config.yaml
head_dim: 96
vocab_size: 8192
hidden_act: "squared_relu"
rope_fraction: 0.25
bias: "none"
parallel_block: false
extras: ["capped logits"]
init_std_qkv: 0.0361
init_std_up: 0.0361
lr_mult_o: 3.0
lr_head: 0.00654
schedule: "cos"
train_tokens: 160300000
Each number is 200 + 30 x the weight over its row's rms, rounded and kept within 0 to 999. Layers, rows and columns count from 0. The size before them is the row's rms in percent of the matrix's.

# up: layer 3 MLP up, 768x192, rms 0.166, rows 556-608, columns 0-63
# down: layer 3 MLP down (transposed), 768x192, rms 0.246, rows 556-607, columns 0-63
up556,104,233,194,166,211,178,201,193,208,202,214,208,226,175,210,223,201,193,183,235,177,221,217,188,191,227,135,214,226,207,193,164,236,237,203,166,225,223,204,196,249,222,178,192,227,234,175,249,166,216,208,233,183,213,174,176,182,170,139,183,231,175,140,182,230
down556,108,202,161,189,228,221,230,221,207,204,163,150,197,197,206,163,181,169,211,209,188,224,178,219,176,216,205,212,196,204,192,184,207,268,223,190,200,173,187,164,226,161,211,210,193,222,214,206,168,231,190,226,173,242,230,197,181,133,174,144,243,217,200,210,176
up557,101,179,198,237,216,188,227,167,217,184,203,173,220,204,156,197,172,214,175,254,208,228,198,211,152,217,197,242,217,186,202,185,261,210,194,225,183,164,208,201,209,167,183,216,207,188,270,231,273,219,147,198,183,209,221,230,247,189,232,271,170,205,233,180,231
down557,096,230,184,216,220,210,188,192,181,214,177,133,218,147,217,175,229,194,174,158,200,232,199,169,210,193,165,200,211,236,222,190,205,184,186,205,229,199,158,190,208,260,232,150,232,238,190,193,205,191,219,174,186,134,231,176,227,200,207,195,259,197,154,184,199
up558,112,151,186,171,152,201,205,169,221,231,223,219,196,210,192,227,239,192,232,175,202,134,183,197,270,227,204,171,239,191,238,189,216,169,201,193,197,185,127,178,209,253,181,238,204,144,177,237,233,214,198,214,225,164,186,212,182,225,194,167,186,225,177,219,236
down558,112,147,170,202,206,223,195,202,196,178,229,224,220,185,195,203,176,207,221,201,273,175,206,209,162,190,225,223,173,231,211,195,184,200,264,191,201,182,175,183,198,200,209,262,209,174,185,167,209,215,224,205,215,206,243,257,195,155,178,183,152,223,206,142,182
up559,092,200,248,201,242,182,178,200,164,188,181,193,176,189,185,193,196,137,235,228,211,172,212,199,190,172,225,175,181,174,196,164,178,214,203,238,202,214,197,223,197,248,209,196,198,181,236,217,203,214,224,192,192,198,206,197,212,143,126,191,223,149,147,237,205
down559,091,179,229,198,195,274,213,198,238,177,226,190,233,216,126,164,169,204,186,189,188,204,210,242,190,161,205,200,204,212,171,203,204,170,208,201,160,200,264,173,165,263,207,176,249,200,202,205,236,214,226,163,228,209,197,214,184,207,213,159,171,236,205,215,237
up560,096,236,215,147,162,173,156,195,213,227,220,195,217,171,228,113,147,160,242,239,180,198,228,198,220,213,179,197,195,134,161,180,191,228,220,203,217,193,198,201,223,179,208,182,214,209,269,201,203,253,171,190,170,204,202,156,235,178,206,193,188,153,237,155,231
down560,096,170,223,199,232,209,209,191,204,201,189,221,233,174,191,236,209,231,215,233,200,138,206,240,165,202,213,241,206,168,176,200,158,220,186,208,207,183,216,168,226,215,176,176,208,209,194,168,148,205,231,274,195,168,219,203,181,238,284,248,183,200,214,188,178
up561,110,163,181,233,192,214,189,132,143,214,235,241,152,183,223,205,186,188,177,223,187,162,176,198,179,216,186,160,275,203,222,224,202,140,177,235,177,182,206,155,224,172,199,204,193,189,225,187,215,164,240,247,179,204,196,220,194,178,193,203,209,181,195,215,167
down561,109,142,248,145,195,169,168,173,235,188,231,243,208,223,165,216,165,195,211,258,241,203,212,234,181,201,176,176,201,225,233,173,212,170,200,240,189,183,177,208,201,190,177,200,189,200,210,168,213,161,230,182,226,202,182,170,188,210,156,175,179,152,151,207,263
up562,117,185,225,222,120,172,211,180,187,204,237,171,190,204,174,182,181,190,214,213,239,202,236,200,202,184,206,193,279,180,223,163,203,184,214,227,223,187,182,159,178,236,232,200,219,193,184,221,230,224,221,171,179,183,175,177,217,216,171,164,180,166,211,197,192
down562,110,160,193,170,180,175,227,229,164,258,222,239,153,206,201,230,158,213,197,204,215,209,166,166,228,195,237,226,202,207,187,238,202,223,226,220,245,199,167,215,200,199,163,141,185,194,161,190,235,184,185,245,205,228,169,174,173,164,168,208,214,208,274,198,196
up563,119,220,199,189,192,199,179,168,182,183,170,175,210,215,176,216,172,264,172,226,163,166,175,199,234,168,203,163,192,163,186,222,189,204,226,166,175,240,207,174,242,208,186,170,174,218,238,160,226,230,154,195,171,210,227,191,214,187,163,179,226,182,219,192,253
down563,116,163,242,219,189,194,229,225,138,227,194,180,188,187,172,159,162,181,191,220,232,170,197,205,165,213,206,153,201,230,228,224,192,160,217,195,152,191,247,180,251,173,206,191,190,158,243,155,243,193,190,202,220,204,228,178,176,159,215,176,190,181,228,212,172
up564,119,191,195,217,220,172,285,210,231,218,199,182,169,152,226,192,177,206,227,180,181,210,200,208,184,158,214,232,245,245,245,178,169,212,169,186,175,227,157,294,193,177,217,202,198,222,246,191,149,155,184,173,193,154,163,181,179,148,194,198,229,154,218,192,206
down564,112,194,169,170,185,163,193,190,267,218,181,229,235,117,241,197,198,165,244,265,213,186,168,203,145,206,192,221,214,161,177,170,230,209,173,186,199,244,239,164,252,205,222,211,211,173,179,208,207,211,222,217,215,232,179,238,143,223,220,145,237,176,212,214,243
up565,104,229,169,228,186,227,174,227,179,238,194,210,209,205,219,235,222,247,295,163,164,176,174,199,201,178,193,170,171,169,210,213,214,152,187,146,162,211,206,186,250,158,210,229,212,208,167,211,212,218,156,224,208,186,182,215,160,185,173,215,157,201,214,230,187
down565,110,193,183,203,203,217,218,190,176,229,223,186,140,222,189,238,175,231,189,225,206,238,235,222,140,180,176,240,147,229,202,180,163,199,218,199,180,194,182,218,246,170,201,232,154,150,205,227,192,185,194,224,107,195,128,207,150,182,188,211,127,197,229,231,214
up566,101,266,196,252,194,231,257,196,222,216,194,219,238,223,225,158,213,208,200,262,233,172,193,137,250,183,182,244,189,179,203,197,239,171,167,178,188,226,216,178,198,164,164,244,184,189,164,228,231,196,224,194,214,216,187,141,198,242,220,256,203,163,191,236,205
down566,104,204,233,176,246,191,192,161,197,184,203,155,271,173,222,198,211,176,266,215,181,204,195,173,204,222,180,223,216,266,170,195,161,191,170,169,211,197,209,144,178,214,221,248,202,224,242,201,154,176,156,224,191,191,209,240,231,234,267,236,202,190,227,192,224
up567,109,211,233,178,181,229,178,207,214,193,153,182,208,150,214,199,222,206,235,194,165,180,219,175,155,227,164,184,178,181,182,255,138,218,224,156,197,220,223,222,189,173,209,200,118,205,162,183,189,236,189,196,169,189,226,231,164,155,185,171,185,169,230,167,205
down567,107,189,154,200,190,194,252,228,200,195,188,236,182,210,192,219,225,187,210,192,183,138,174,208,220,185,150,216,189,192,234,201,191,190,171,254,202,241,234,159,212,280,235,199,215,199,220,200,163,174,193,165,197,159,209,193,187,227,152,181,197,233,190,213,199
up568,118,184,146,174,215,231,270,194,251,199,179,222,204,262,198,130,216,213,190,229,209,157,151,228,229,189,194,205,186,224,244,189,231,206,159,197,193,214,215,206,220,227,166,154,163,215,230,176,172,220,205,206,233,231,219,216,210,147,148,189,197,170,216,201,202
down568,115,194,155,163,163,184,192,231,222,242,193,210,158,156,227,205,212,213,228,230,179,216,209,193,168,210,186,230,155,179,230,258,226,230,201,137,197,161,164,168,210,187,234,230,215,207,203,223,205,256,172,210,226,191,173,195,205,230,211,223,153,147,214,166,167
up569,098,260,199,192,172,148,220,194,197,185,141,260,187,228,261,220,168,242,263,214,203,246,163,216,219,201,230,198,231,181,205,184,205,205,182,174,207,194,137,209,164,219,200,209,141,215,240,210,212,240,186,208,135,216,244,201,271,203,219,271,245,200,189,223,159
down569,098,192,185,203,164,172,173,212,203,237,206,219,213,218,181,238,185,163,150,207,191,178,219,167,251,249,236,194,160,168,206,220,217,152,188,163,136,179,221,198,148,229,230,193,182,256,240,209,227,217,221,200,244,236,208,159,161,194,295,185,237,223,177,247,195
up570,093,228,203,228,218,274,178,162,157,210,190,229,182,226,208,189,199,169,212,183,198,167,211,177,201,216,223,215,225,202,157,186,195,186,231,193,185,211,173,176,188,181,205,152,189,184,216,172,236,178,206,178,212,173,251,115,189,179,228,188,203,143,136,220,215
down570,091,235,174,220,224,190,233,130,209,179,187,199,242,211,158,209,206,218,174,199,192,226,197,196,188,167,169,190,153,166,202,202,209,150,172,203,203,239,238,155,175,142,192,177,202,263,140,238,202,135,157,194,161,166,182,178,226,220,207,207,185,233,212,191,219
up571,106,230,215,217,195,208,198,235,212,209,233,156,202,160,192,217,151,147,197,201,207,242,210,135,223,206,184,231,252,161,202,197,180,146,218,203,225,226,214,213,199,154,226,234,213,238,230,210,212,242,171,208,195,250,189,206,196,228,186,156,185,174,203,227,216
down571,104,182,242,196,204,251,208,204,212,201,192,161,211,212,173,164,118,153,216,203,208,173,206,202,236,165,184,255,175,165,293,191,199,196,203,220,202,163,254,161,150,129,176,188,253,168,193,187,176,249,203,146,245,187,167,214,211,226,197,179,204,184,270,182,169
up572,104,196,211,166,217,234,219,239,186,186,223,266,232,162,187,185,252,194,213,178,103,152,252,176,234,251,189,153,182,174,169,206,198,171,190,251,212,190,186,216,168,204,198,213,212,141,226,203,243,209,199,170,173,189,219,133,301,133,212,165,227,216,154,228,258
down572,101,159,160,198,165,212,205,200,245,153,223,178,206,215,211,169,222,126,255,211,180,226,230,140,217,190,187,225,209,252,218,170,190,174,157,184,179,221,167,164,211,149,144,187,227,168,224,193,156,133,165,225,215,271,240,205,226,201,171,162,210,179,224,174,218
up573,115,179,169,187,190,196,267,207,237,214,229,148,215,220,205,212,201,200,208,180,240,243,250,173,210,203,187,206,211,178,180,187,224,173,204,151,167,247,227,194,221,194,242,234,212,158,249,220,249,234,236,220,240,182,133,215,194,193,166,178,228,166,175,206,167
down573,110,237,218,208,231,187,180,221,205,164,198,256,237,129,169,195,128,183,189,259,219,159,221,151,180,180,198,236,182,220,177,176,247,224,218,197,177,200,182,202,253,163,200,196,212,254,264,250,218,184,223,188,221,187,231,196,218,210,174,260,165,225,169,231,205
up574,094,221,221,201,181,179,192,154,148,254,222,219,193,180,230,196,175,238,194,219,219,244,173,218,210,188,177,160,202,217,187,187,216,150,200,224,187,176,194,194,201,198,185,246,186,209,211,156,224,187,224,239,224,230,193,227,223,197,213,289,208,193,194,195,201
down574,092,201,213,178,215,215,154,194,209,185,229,220,207,203,180,202,177,212,200,208,230,218,176,227,222,208,209,222,166,225,193,184,240,159,215,277,208,212,205,233,153,240,207,199,164,206,224,218,183,175,174,227,201,258,215,253,217,196,224,237,190,202,199,222,174
up575,081,250,179,171,192,174,259,156,241,137,213,235,229,194,215,155,204,202,229,219,103,201,166,236,220,198,184,160,163,213,209,191,205,251,172,135,231,198,211,192,206,196,258,175,247,135,198,185,196,237,222,242,189,268,260,212,176,164,191,260,223,188,240,243,198
down575,079,170,159,205,203,208,271,184,205,185,226,189,250,176,210,239,195,179,238,205,243,242,217,164,190,166,246,227,189,202,214,203,189,205,217,158,231,193,255,201,229,210,165,171,172,226,192,227,240,197,180,237,195,181,202,178,239,195,159,210,198,173,211,207,289
up576,103,243,224,171,165,182,220,148,245,157,201,176,208,185,156,183,213,156,203,208,184,227,230,219,204,271,166,177,245,250,120,209,188,176,195,267,215,255,187,173,204,217,234,149,248,183,196,224,222,250,166,192,230,175,180,181,240,148,203,206,173,239,181,164,219
down576,104,213,171,196,221,238,213,245,236,199,232,214,185,180,188,189,225,270,179,196,246,195,197,180,181,208,222,206,198,190,187,216,176,185,185,246,230,177,252,215,212,199,217,196,237,162,200,193,172,181,243,212,177,137,221,145,222,189,186,234,220,187,164,169,174
up577,099,209,199,223,182,251,223,172,173,255,193,199,174,277,152,219,167,136,180,204,201,211,244,159,187,196,204,226,161,234,139,194,194,185,174,145,185,207,238,203,162,182,191,201,242,183,187,156,238,158,182,224,161,231,182,206,208,225,222,216,176,204,243,250,188
down577,106,200,141,236,254,217,224,204,205,207,195,159,190,206,182,195,166,210,214,190,174,198,276,189,118,199,239,216,192,223,223,237,205,195,197,224,185,186,209,204,232,221,180,197,191,202,192,185,185,195,206,194,231,222,192,197,176,182,209,176,217,197,209,218,192
up578,092,284,227,200,147,204,244,158,236,251,183,170,152,162,252,156,222,160,164,187,186,191,255,167,233,224,141,168,202,190,184,205,202,210,179,178,176,224,269,177,207,189,171,203,171,164,138,172,204,188,201,158,189,170,177,161,324,228,193,245,179,227,214,181,188
down578,093,188,179,180,144,174,168,159,240,206,214,173,164,243,153,214,197,203,199,165,237,192,159,218,226,192,209,176,166,244,217,192,186,259,166,184,161,171,197,192,207,236,181,214,193,201,155,226,160,151,200,208,158,100,137,201,173,190,230,206,232,162,173,169,192
up579,103,215,219,207,219,176,185,210,235,193,236,160,224,139,194,107,203,189,269,229,133,176,166,196,172,203,192,227,160,175,222,199,188,240,222,154,194,220,204,193,192,181,215,222,175,170,203,220,181,218,226,214,170,215,253,199,252,193,159,208,229,207,255,184,212
down579,099,240,217,254,235,171,180,223,157,209,252,172,174,203,158,257,202,166,184,201,139,176,216,205,159,165,224,233,216,216,229,171,222,178,210,206,186,169,169,167,185,242,245,193,205,173,239,216,218,186,216,173,249,206,189,210,198,176,225,163,183,197,233,159,185
up580,082,213,194,184,212,222,192,173,143,183,158,256,214,213,211,254,206,202,181,143,223,212,164,236,158,177,207,239,176,183,178,203,212,166,233,272,220,196,207,195,192,205,162,269,215,178,217,233,198,176,197,240,225,270,209,232,180,182,203,208,243,137,190,202,226
down580,085,165,196,192,220,163,233,218,254,259,210,210,169,202,213,208,212,242,191,192,216,207,172,248,263,175,211,204,159,208,181,220,134,224,227,167,185,208,185,166,198,186,176,176,196,187,157,231,160,243,196,188,191,204,198,177,161,205,164,195,270,238,246,234,200
up581,090,179,224,206,205,258,248,204,225,243,171,172,167,169,212,231,185,193,275,216,198,174,161,133,128,160,195,192,208,211,221,174,271,213,230,214,170,174,184,179,229,194,230,191,206,174,199,224,223,183,255,167,205,176,210,145,163,239,144,235,172,238,195,242,197
down581,094,172,196,209,248,294,224,201,148,175,229,194,221,166,207,164,182,196,257,175,169,181,167,198,239,214,199,225,258,218,205,177,232,201,186,213,205,132,267,190,211,181,184,265,235,206,252,201,168,251,226,259,235,174,199,181,192,191,245,207,185,188,177,220,171
up582,104,190,228,209,195,179,227,240,247,174,167,154,210,220,197,212,186,188,178,221,231,191,201,204,230,125,209,227,160,202,201,194,186,185,230,216,200,214,222,175,201,203,219,231,215,162,233,209,166,181,186,182,176,193,247,252,179,210,169,209,173,172,204,197,202
down582,102,185,176,144,168,199,224,226,227,189,225,172,160,277,236,215,162,223,176,229,231,207,224,202,230,147,231,196,246,224,213,225,151,218,177,259,168,237,211,199,180,192,182,187,177,215,143,200,195,211,193,221,158,170,276,202,226,197,224,237,171,197,228,222,174
up583,100,165,199,231,224,202,263,175,142,135,202,203,188,179,248,190,192,232,224,165,180,203,185,227,182,162,225,201,186,183,167,207,173,254,211,246,184,230,172,224,164,152,191,208,196,171,193,183,210,201,193,155,182,203,161,212,187,209,178,198,209,224,192,144,189
down583,104,202,223,229,176,166,140,149,183,202,235,219,164,137,139,199,209,235,191,215,199,174,211,107,156,204,186,191,207,195,229,249,229,183,185,245,229,171,202,219,224,202,214,226,203,275,180,197,169,166,247,189,170,146,221,219,206,186,143,207,239,191,207,188,183
up584,096,217,206,303,206,181,227,195,183,200,219,204,153,160,216,197,153,196,171,190,202,164,159,236,246,181,240,207,214,199,234,205,207,152,144,199,184,231,188,226,237,237,227,208,187,197,229,210,197,128,207,173,228,193,174,123,185,200,163,186,224,228,231,185,129
down584,091,232,172,192,205,220,208,213,123,237,155,195,186,231,180,149,164,205,179,205,192,163,200,192,206,206,212,194,232,188,221,211,174,213,218,176,198,218,195,209,165,153,207,231,203,177,235,191,168,201,229,158,220,220,218,153,162,179,153,182,142,165,204,258,203
up585,110,279,264,193,244,196,212,193,157,154,229,182,197,208,245,141,147,187,230,156,163,244,216,195,242,179,136,237,189,175,223,188,200,202,190,230,238,241,234,268,184,182,131,183,200,161,218,253,232,170,177,191,197,216,194,209,170,178,218,223,224,203,243,194,175
down585,107,166,161,175,195,168,205,156,215,240,215,202,244,182,221,182,185,153,185,235,181,189,208,211,251,226,190,148,201,133,158,257,216,222,188,184,189,203,166,243,212,188,245,180,229,249,196,208,184,207,160,177,126,194,203,196,247,211,205,216,248,155,150,227,222
up586,101,308,231,209,261,231,155,192,204,197,217,176,200,130,190,219,159,190,238,233,203,196,228,243,185,202,187,251,176,124,215,112,217,214,208,195,257,190,183,189,145,171,193,177,203,158,199,242,178,195,190,235,208,182,214,201,180,191,189,153,171,184,201,288,194
down586,102,223,245,219,171,160,187,206,234,175,220,186,181,231,264,184,161,224,194,214,193,171,169,147,202,270,203,182,157,211,242,237,197,186,210,193,245,198,139,176,217,229,196,189,244,238,206,227,151,158,216,201,212,170,172,201,175,172,199,254,187,178,208,236,197
up587,099,221,237,180,185,245,211,144,218,285,161,184,223,217,211,219,200,185,239,212,192,242,200,196,199,195,162,240,226,189,208,224,225,214,161,170,189,200,181,171,205,245,242,238,203,168,185,197,198,193,149,157,220,218,250,188,211,163,207,208,229,223,187,225,202
down587,104,208,204,225,241,198,209,181,186,193,205,158,197,158,157,184,197,224,195,143,160,237,221,156,178,191,191,245,189,161,189,252,223,170,219,226,162,215,157,171,200,223,180,192,182,190,242,214,188,207,191,215,156,184,224,198,239,238,185,169,229,147,161,225,227
up588,107,203,238,235,145,181,211,134,198,235,231,174,214,233,201,172,212,199,220,211,160,180,189,204,228,205,219,195,243,173,205,235,180,162,215,227,204,247,202,163,179,221,235,185,232,177,205,201,211,230,228,141,196,190,236,182,186,216,181,145,207,234,166,249,198
down588,111,147,220,179,140,197,195,261,205,206,167,214,206,188,254,181,219,204,209,216,144,182,155,256,183,141,223,154,234,221,177,168,198,217,212,188,185,209,151,190,136,153,201,149,152,214,203,191,249,219,178,175,192,192,186,208,160,178,185,198,240,174,257,185,200
up589,096,177,219,206,186,178,184,181,204,224,200,155,209,174,223,217,213,195,197,174,274,189,169,220,205,159,172,236,209,223,186,228,239,173,233,195,209,202,188,224,193,181,238,222,225,195,200,204,207,168,151,192,242,241,212,246,189,199,177,208,158,161,237,184,154
down589,101,165,221,237,183,161,200,201,182,175,200,259,193,196,180,191,262,221,182,162,265,256,212,195,246,205,214,219,192,236,188,196,151,201,220,185,169,150,231,183,226,222,194,215,211,165,198,212,201,280,178,213,175,217,212,213,135,167,215,215,149,246,249,190,191
up590,094,186,220,232,182,222,247,214,191,201,161,189,184,216,221,207,274,233,222,224,235,214,249,215,185,147,247,204,201,163,211,218,195,170,159,204,219,259,204,209,154,139,135,161,204,201,183,205,237,184,224,200,219,206,190,243,153,201,207,190,221,172,217,209,168
down590,102,195,211,212,240,220,158,243,123,198,221,259,169,209,214,218,190,224,173,209,234,213,209,179,215,223,164,238,233,154,122,204,181,193,172,223,210,177,190,264,150,155,209,259,198,174,230,184,180,206,181,190,224,192,150,230,211,166,221,245,160,212,204,228,163
up591,121,160,160,232,223,232,183,161,231,173,201,184,205,236,149,144,202,183,263,163,223,184,168,180,243,148,215,200,186,178,144,142,161,195,227,222,217,217,222,241,211,204,157,202,198,181,197,233,171,230,207,203,190,186,179,198,271,161,201,189,211,183,226,207,188
down591,114,200,118,195,191,200,221,189,232,218,164,214,190,188,213,201,264,206,216,238,203,254,143,194,191,162,244,186,150,236,178,234,231,251,214,229,235,175,222,217,219,228,170,220,191,201,177,234,167,188,217,238,245,191,188,251,180,221,174,203,159,189,234,187,209
up592,083,172,225,196,237,221,231,226,177,147,197,217,146,243,208,191,185,189,232,218,171,144,170,241,128,169,211,215,201,177,120,194,163,233,220,204,191,149,188,255,174,229,215,158,199,205,192,213,184,164,196,230,192,141,199,187,192,201,143,205,144,238,194,193,222
down592,087,228,198,167,133,238,246,143,253,166,210,201,192,145,198,158,187,172,212,197,192,179,211,172,179,177,203,144,153,238,217,254,243,164,285,227,188,161,195,181,218,168,220,153,240,209,166,207,198,270,173,227,200,184,196,196,183,181,187,197,199,225,197,164,262
up593,100,176,170,184,203,175,231,201,163,222,218,164,238,235,187,191,177,153,243,128,223,134,167,166,151,197,168,184,180,173,198,237,158,208,213,212,235,224,238,223,210,173,222,184,272,199,210,200,229,176,204,255,134,165,221,168,189,195,204,177,161,181,191,173,195
down593,096,206,181,220,222,171,182,193,208,193,153,247,175,235,173,202,192,232,208,214,156,227,243,229,203,195,169,242,211,258,189,206,163,173,199,220,278,246,247,191,229,241,210,216,175,228,228,194,199,264,264,193,291,209,196,248,150,174,197,219,147,185,205,239,226
up594,107,183,198,198,210,194,178,204,177,188,216,157,161,210,206,219,248,196,225,216,241,167,231,187,124,146,226,233,208,158,178,225,184,204,201,173,183,190,222,186,209,218,252,199,217,217,176,172,193,237,177,191,182,225,237,195,195,163,181,194,242,178,170,212,220
down594,108,184,182,162,223,155,203,184,154,214,162,179,264,202,177,137,190,163,214,226,235,171,214,135,213,172,209,195,137,230,175,247,135,212,220,204,158,209,142,194,210,190,224,194,206,201,232,190,201,271,242,211,233,177,213,197,201,227,208,184,185,166,194,191,213
up595,113,169,213,176,156,209,283,218,237,234,227,181,205,207,169,239,232,188,242,158,194,250,210,178,178,218,173,213,208,208,218,184,206,172,218,168,229,204,200,262,177,185,196,220,216,227,186,205,227,241,173,211,180,218,196,245,142,217,265,177,210,180,206,193,180
down595,111,200,190,192,162,197,195,159,221,182,237,125,209,188,218,183,207,219,255,191,262,216,232,187,126,183,166,249,182,211,198,232,234,192,174,240,217,177,218,189,217,236,153,194,174,233,203,203,192,223,210,200,200,237,153,235,168,204,139,142,198,201,201,243,226
up596,093,213,171,200,240,252,220,204,200,196,197,219,140,197,276,218,229,252,168,245,203,222,199,227,235,239,188,187,182,226,243,207,201,213,243,190,252,169,182,190,204,235,171,219,156,154,201,213,243,213,199,166,184,165,196,238,208,201,182,320,206,191,227,146,206
down596,098,197,172,202,163,238,207,225,260,260,240,232,172,209,250,239,195,169,236,230,246,226,193,267,242,185,193,233,229,270,240,234,218,193,207,212,186,185,187,215,187,206,161,197,193,226,278,183,227,219,195,223,180,100,222,218,180,163,181,214,196,220,206,198,247
up597,093,179,171,239,197,200,208,165,183,174,219,179,191,165,192,222,144,223,212,180,194,175,251,204,129,173,191,235,146,150,198,241,218,196,236,195,144,159,197,220,219,206,205,187,200,203,249,203,138,228,222,221,197,212,228,120,189,180,175,195,172,185,242,198,193
down597,088,193,189,185,220,210,207,162,219,179,194,244,296,241,199,182,211,200,202,226,206,230,220,184,227,205,230,156,199,185,174,198,206,187,200,226,197,227,198,196,190,251,243,158,235,238,241,179,238,194,171,176,174,206,200,182,161,226,201,221,223,160,207,234,205
up598,112,165,201,226,186,201,234,236,221,234,128,217,156,214,187,245,212,178,238,234,200,244,227,191,174,170,218,159,177,209,153,184,171,209,211,181,200,229,216,192,178,197,184,141,225,213,162,237,250,180,203,196,149,148,207,201,226,233,201,186,195,178,137,210,190
down598,110,247,203,211,217,199,194,203,215,211,202,245,226,186,234,205,211,169,285,199,179,203,240,150,194,225,179,200,227,247,219,130,163,199,254,197,191,141,158,170,198,215,246,181,175,211,172,227,224,287,227,173,218,228,169,216,227,201,219,148,226,234,215,145,187
up599,113,170,204,178,167,193,200,222,184,234,186,141,221,199,178,73,178,184,210,166,217,152,174,182,196,156,230,158,173,214,204,235,203,221,168,187,224,199,199,229,210,217,193,195,208,247,167,223,194,218,191,223,258,236,194,205,192,219,173,184,219,197,145,200,239
down599,111,212,193,196,206,223,166,231,196,251,251,198,184,175,205,208,194,217,209,185,180,168,251,212,165,200,169,174,288,260,199,251,184,269,187,226,137,205,221,184,244,216,160,209,193,206,160,164,130,226,239,217,208,242,184,139,237,249,150,188,226,198,237,216,241
up600,099,269,216,187,218,262,216,114,212,211,207,220,194,219,145,203,238,215,152,127,192,138,173,175,195,162,210,172,228,213,174,166,181,273,215,183,204,200,208,171,250,171,198,196,197,227,165,120,211,189,226,213,165,208,291,183,191,199,178,243,237,228,261,254,196
down600,105,230,225,134,169,169,194,180,219,181,230,193,178,237,200,170,153,180,154,234,164,242,202,177,166,188,221,184,134,215,199,277,228,186,193,184,218,220,192,184,229,148,177,172,188,196,145,214,268,139,215,199,205,240,242,194,200,232,187,231,242,243,230,214,268
up601,104,235,180,186,246,262,197,186,178,209,178,179,182,199,204,186,161,200,268,202,190,188,230,197,208,152,253,142,213,186,154,195,209,184,182,209,219,202,210,291,215,217,200,193,218,189,195,166,246,255,157,216,216,194,190,191,258,206,206,192,204,184,180,182,231
down601,104,169,231,202,165,202,135,224,188,200,179,166,227,223,198,159,226,216,155,253,208,180,142,182,201,154,216,193,138,201,187,191,194,188,212,177,223,208,188,197,163,150,217,170,159,202,223,182,211,213,188,151,232,215,217,168,188,190,236,172,156,179,236,198,143
up602,113,180,190,212,163,193,223,235,185,220,145,166,201,208,165,229,189,192,233,151,199,211,265,213,188,134,229,175,212,193,224,238,207,229,253,243,180,228,170,246,149,161,236,217,203,240,179,209,225,224,239,183,183,261,233,228,287,228,178,191,193,179,177,198,223
down602,107,205,199,204,174,178,196,252,190,210,164,227,216,201,244,192,183,201,208,219,227,170,171,239,168,171,205,213,186,217,196,261,149,172,201,168,189,141,156,222,229,183,244,179,189,241,205,227,222,188,183,203,226,235,202,214,183,173,213,245,210,185,245,202,144
up603,105,250,225,187,199,168,210,195,213,214,217,181,166,200,150,194,207,175,195,198,199,200,133,168,191,205,205,163,183,210,144,199,183,215,172,202,176,209,206,176,213,201,156,230,206,196,213,238,235,231,199,199,143,171,241,196,228,207,216,199,190,162,205,164,173
down603,108,255,217,181,230,201,204,189,206,213,213,183,170,159,187,182,192,182,170,142,253,165,190,202,251,139,251,189,211,173,200,230,199,215,199,221,218,208,132,200,181,198,234,119,193,240,201,182,222,210,221,185,209,201,181,163,152,193,204,157,211,170,220,230,167
up604,064,228,163,249,189,206,211,217,148,130,236,242,209,264,180,183,228,195,188,183,168,168,197,214,197,198,188,211,203,205,171,213,183,159,137,189,201,162,184,189,233,217,192,173,212,171,133,196,213,197,190,178,192,216,245,232,157,212,122,221,225,191,242,217,204
down604,074,232,194,148,235,189,182,197,206,176,254,198,250,194,172,192,174,226,219,190,209,179,217,203,211,204,279,196,181,205,252,202,203,166,174,187,176,182,211,222,173,168,193,183,207,171,222,211,172,197,145,177,211,166,202,231,126,164,207,201,216,234,170,235,150
up605,093,241,161,191,250,182,200,199,212,216,203,195,198,198,174,197,217,133,181,133,200,194,199,204,194,217,209,233,205,183,240,237,192,251,256,170,224,228,224,202,216,214,110,237,181,194,214,174,249,226,193,222,184,184,161,192,284,200,194,204,239,192,192,217,230
down605,094,299,193,217,167,168,192,178,186,231,181,186,218,198,211,203,195,196,192,242,195,205,199,227,225,236,217,188,198,134,166,224,201,204,214,178,193,213,214,212,172,159,176,158,206,196,256,206,200,233,136,208,181,147,165,185,174,178,201,196,164,245,187,200,164
up606,100,192,166,215,230,213,182,192,214,227,244,198,193,178,188,153,135,177,226,215,230,168,179,161,202,157,217,153,186,217,231,212,240,209,158,203,174,185,215,194,135,242,209,170,185,247,216,181,192,203,203,154,166,183,200,218,213,200,195,172,198,199,206,216,198
down606,104,250,161,241,205,142,243,203,169,173,219,157,223,183,183,232,202,144,201,172,241,197,208,224,194,242,230,208,162,237,166,210,185,140,142,189,176,234,176,216,200,178,163,204,224,177,190,208,154,205,157,219,150,189,172,253,186,188,202,224,217,184,124,164,200
up607,109,234,213,169,197,214,215,206,248,220,235,190,204,218,222,170,209,168,164,209,218,188,236,142,173,161,209,192,221,181,192,173,220,133,208,207,220,270,197,176,194,173,175,147,206,184,207,192,196,233,228,219,200,178,236,153,275,231,220,146,219,219,212,153,163
down607,109,192,246,230,202,232,185,144,152,181,155,188,215,198,237,215,198,215,183,173,184,179,244,215,216,185,174,209,218,186,194,267,171,190,169,232,207,191,225,245,195,189,207,214,245,256,230,212,222,227,172,181,168,232,199,224,152,201,161,196,222,167,217,253,216
up608,121,222,213,194,213,146,231,203,254,211,251,175,165,239,187,190,172,160,242,177,165,266,238,156,173,207,187,188,177,226,219,186,205,184,217,211,220,248,198,167,225,159,155,237,199,219,219,158,156,196,196,228,175,224,226,245,207,183,196,159,176,165,220,209,226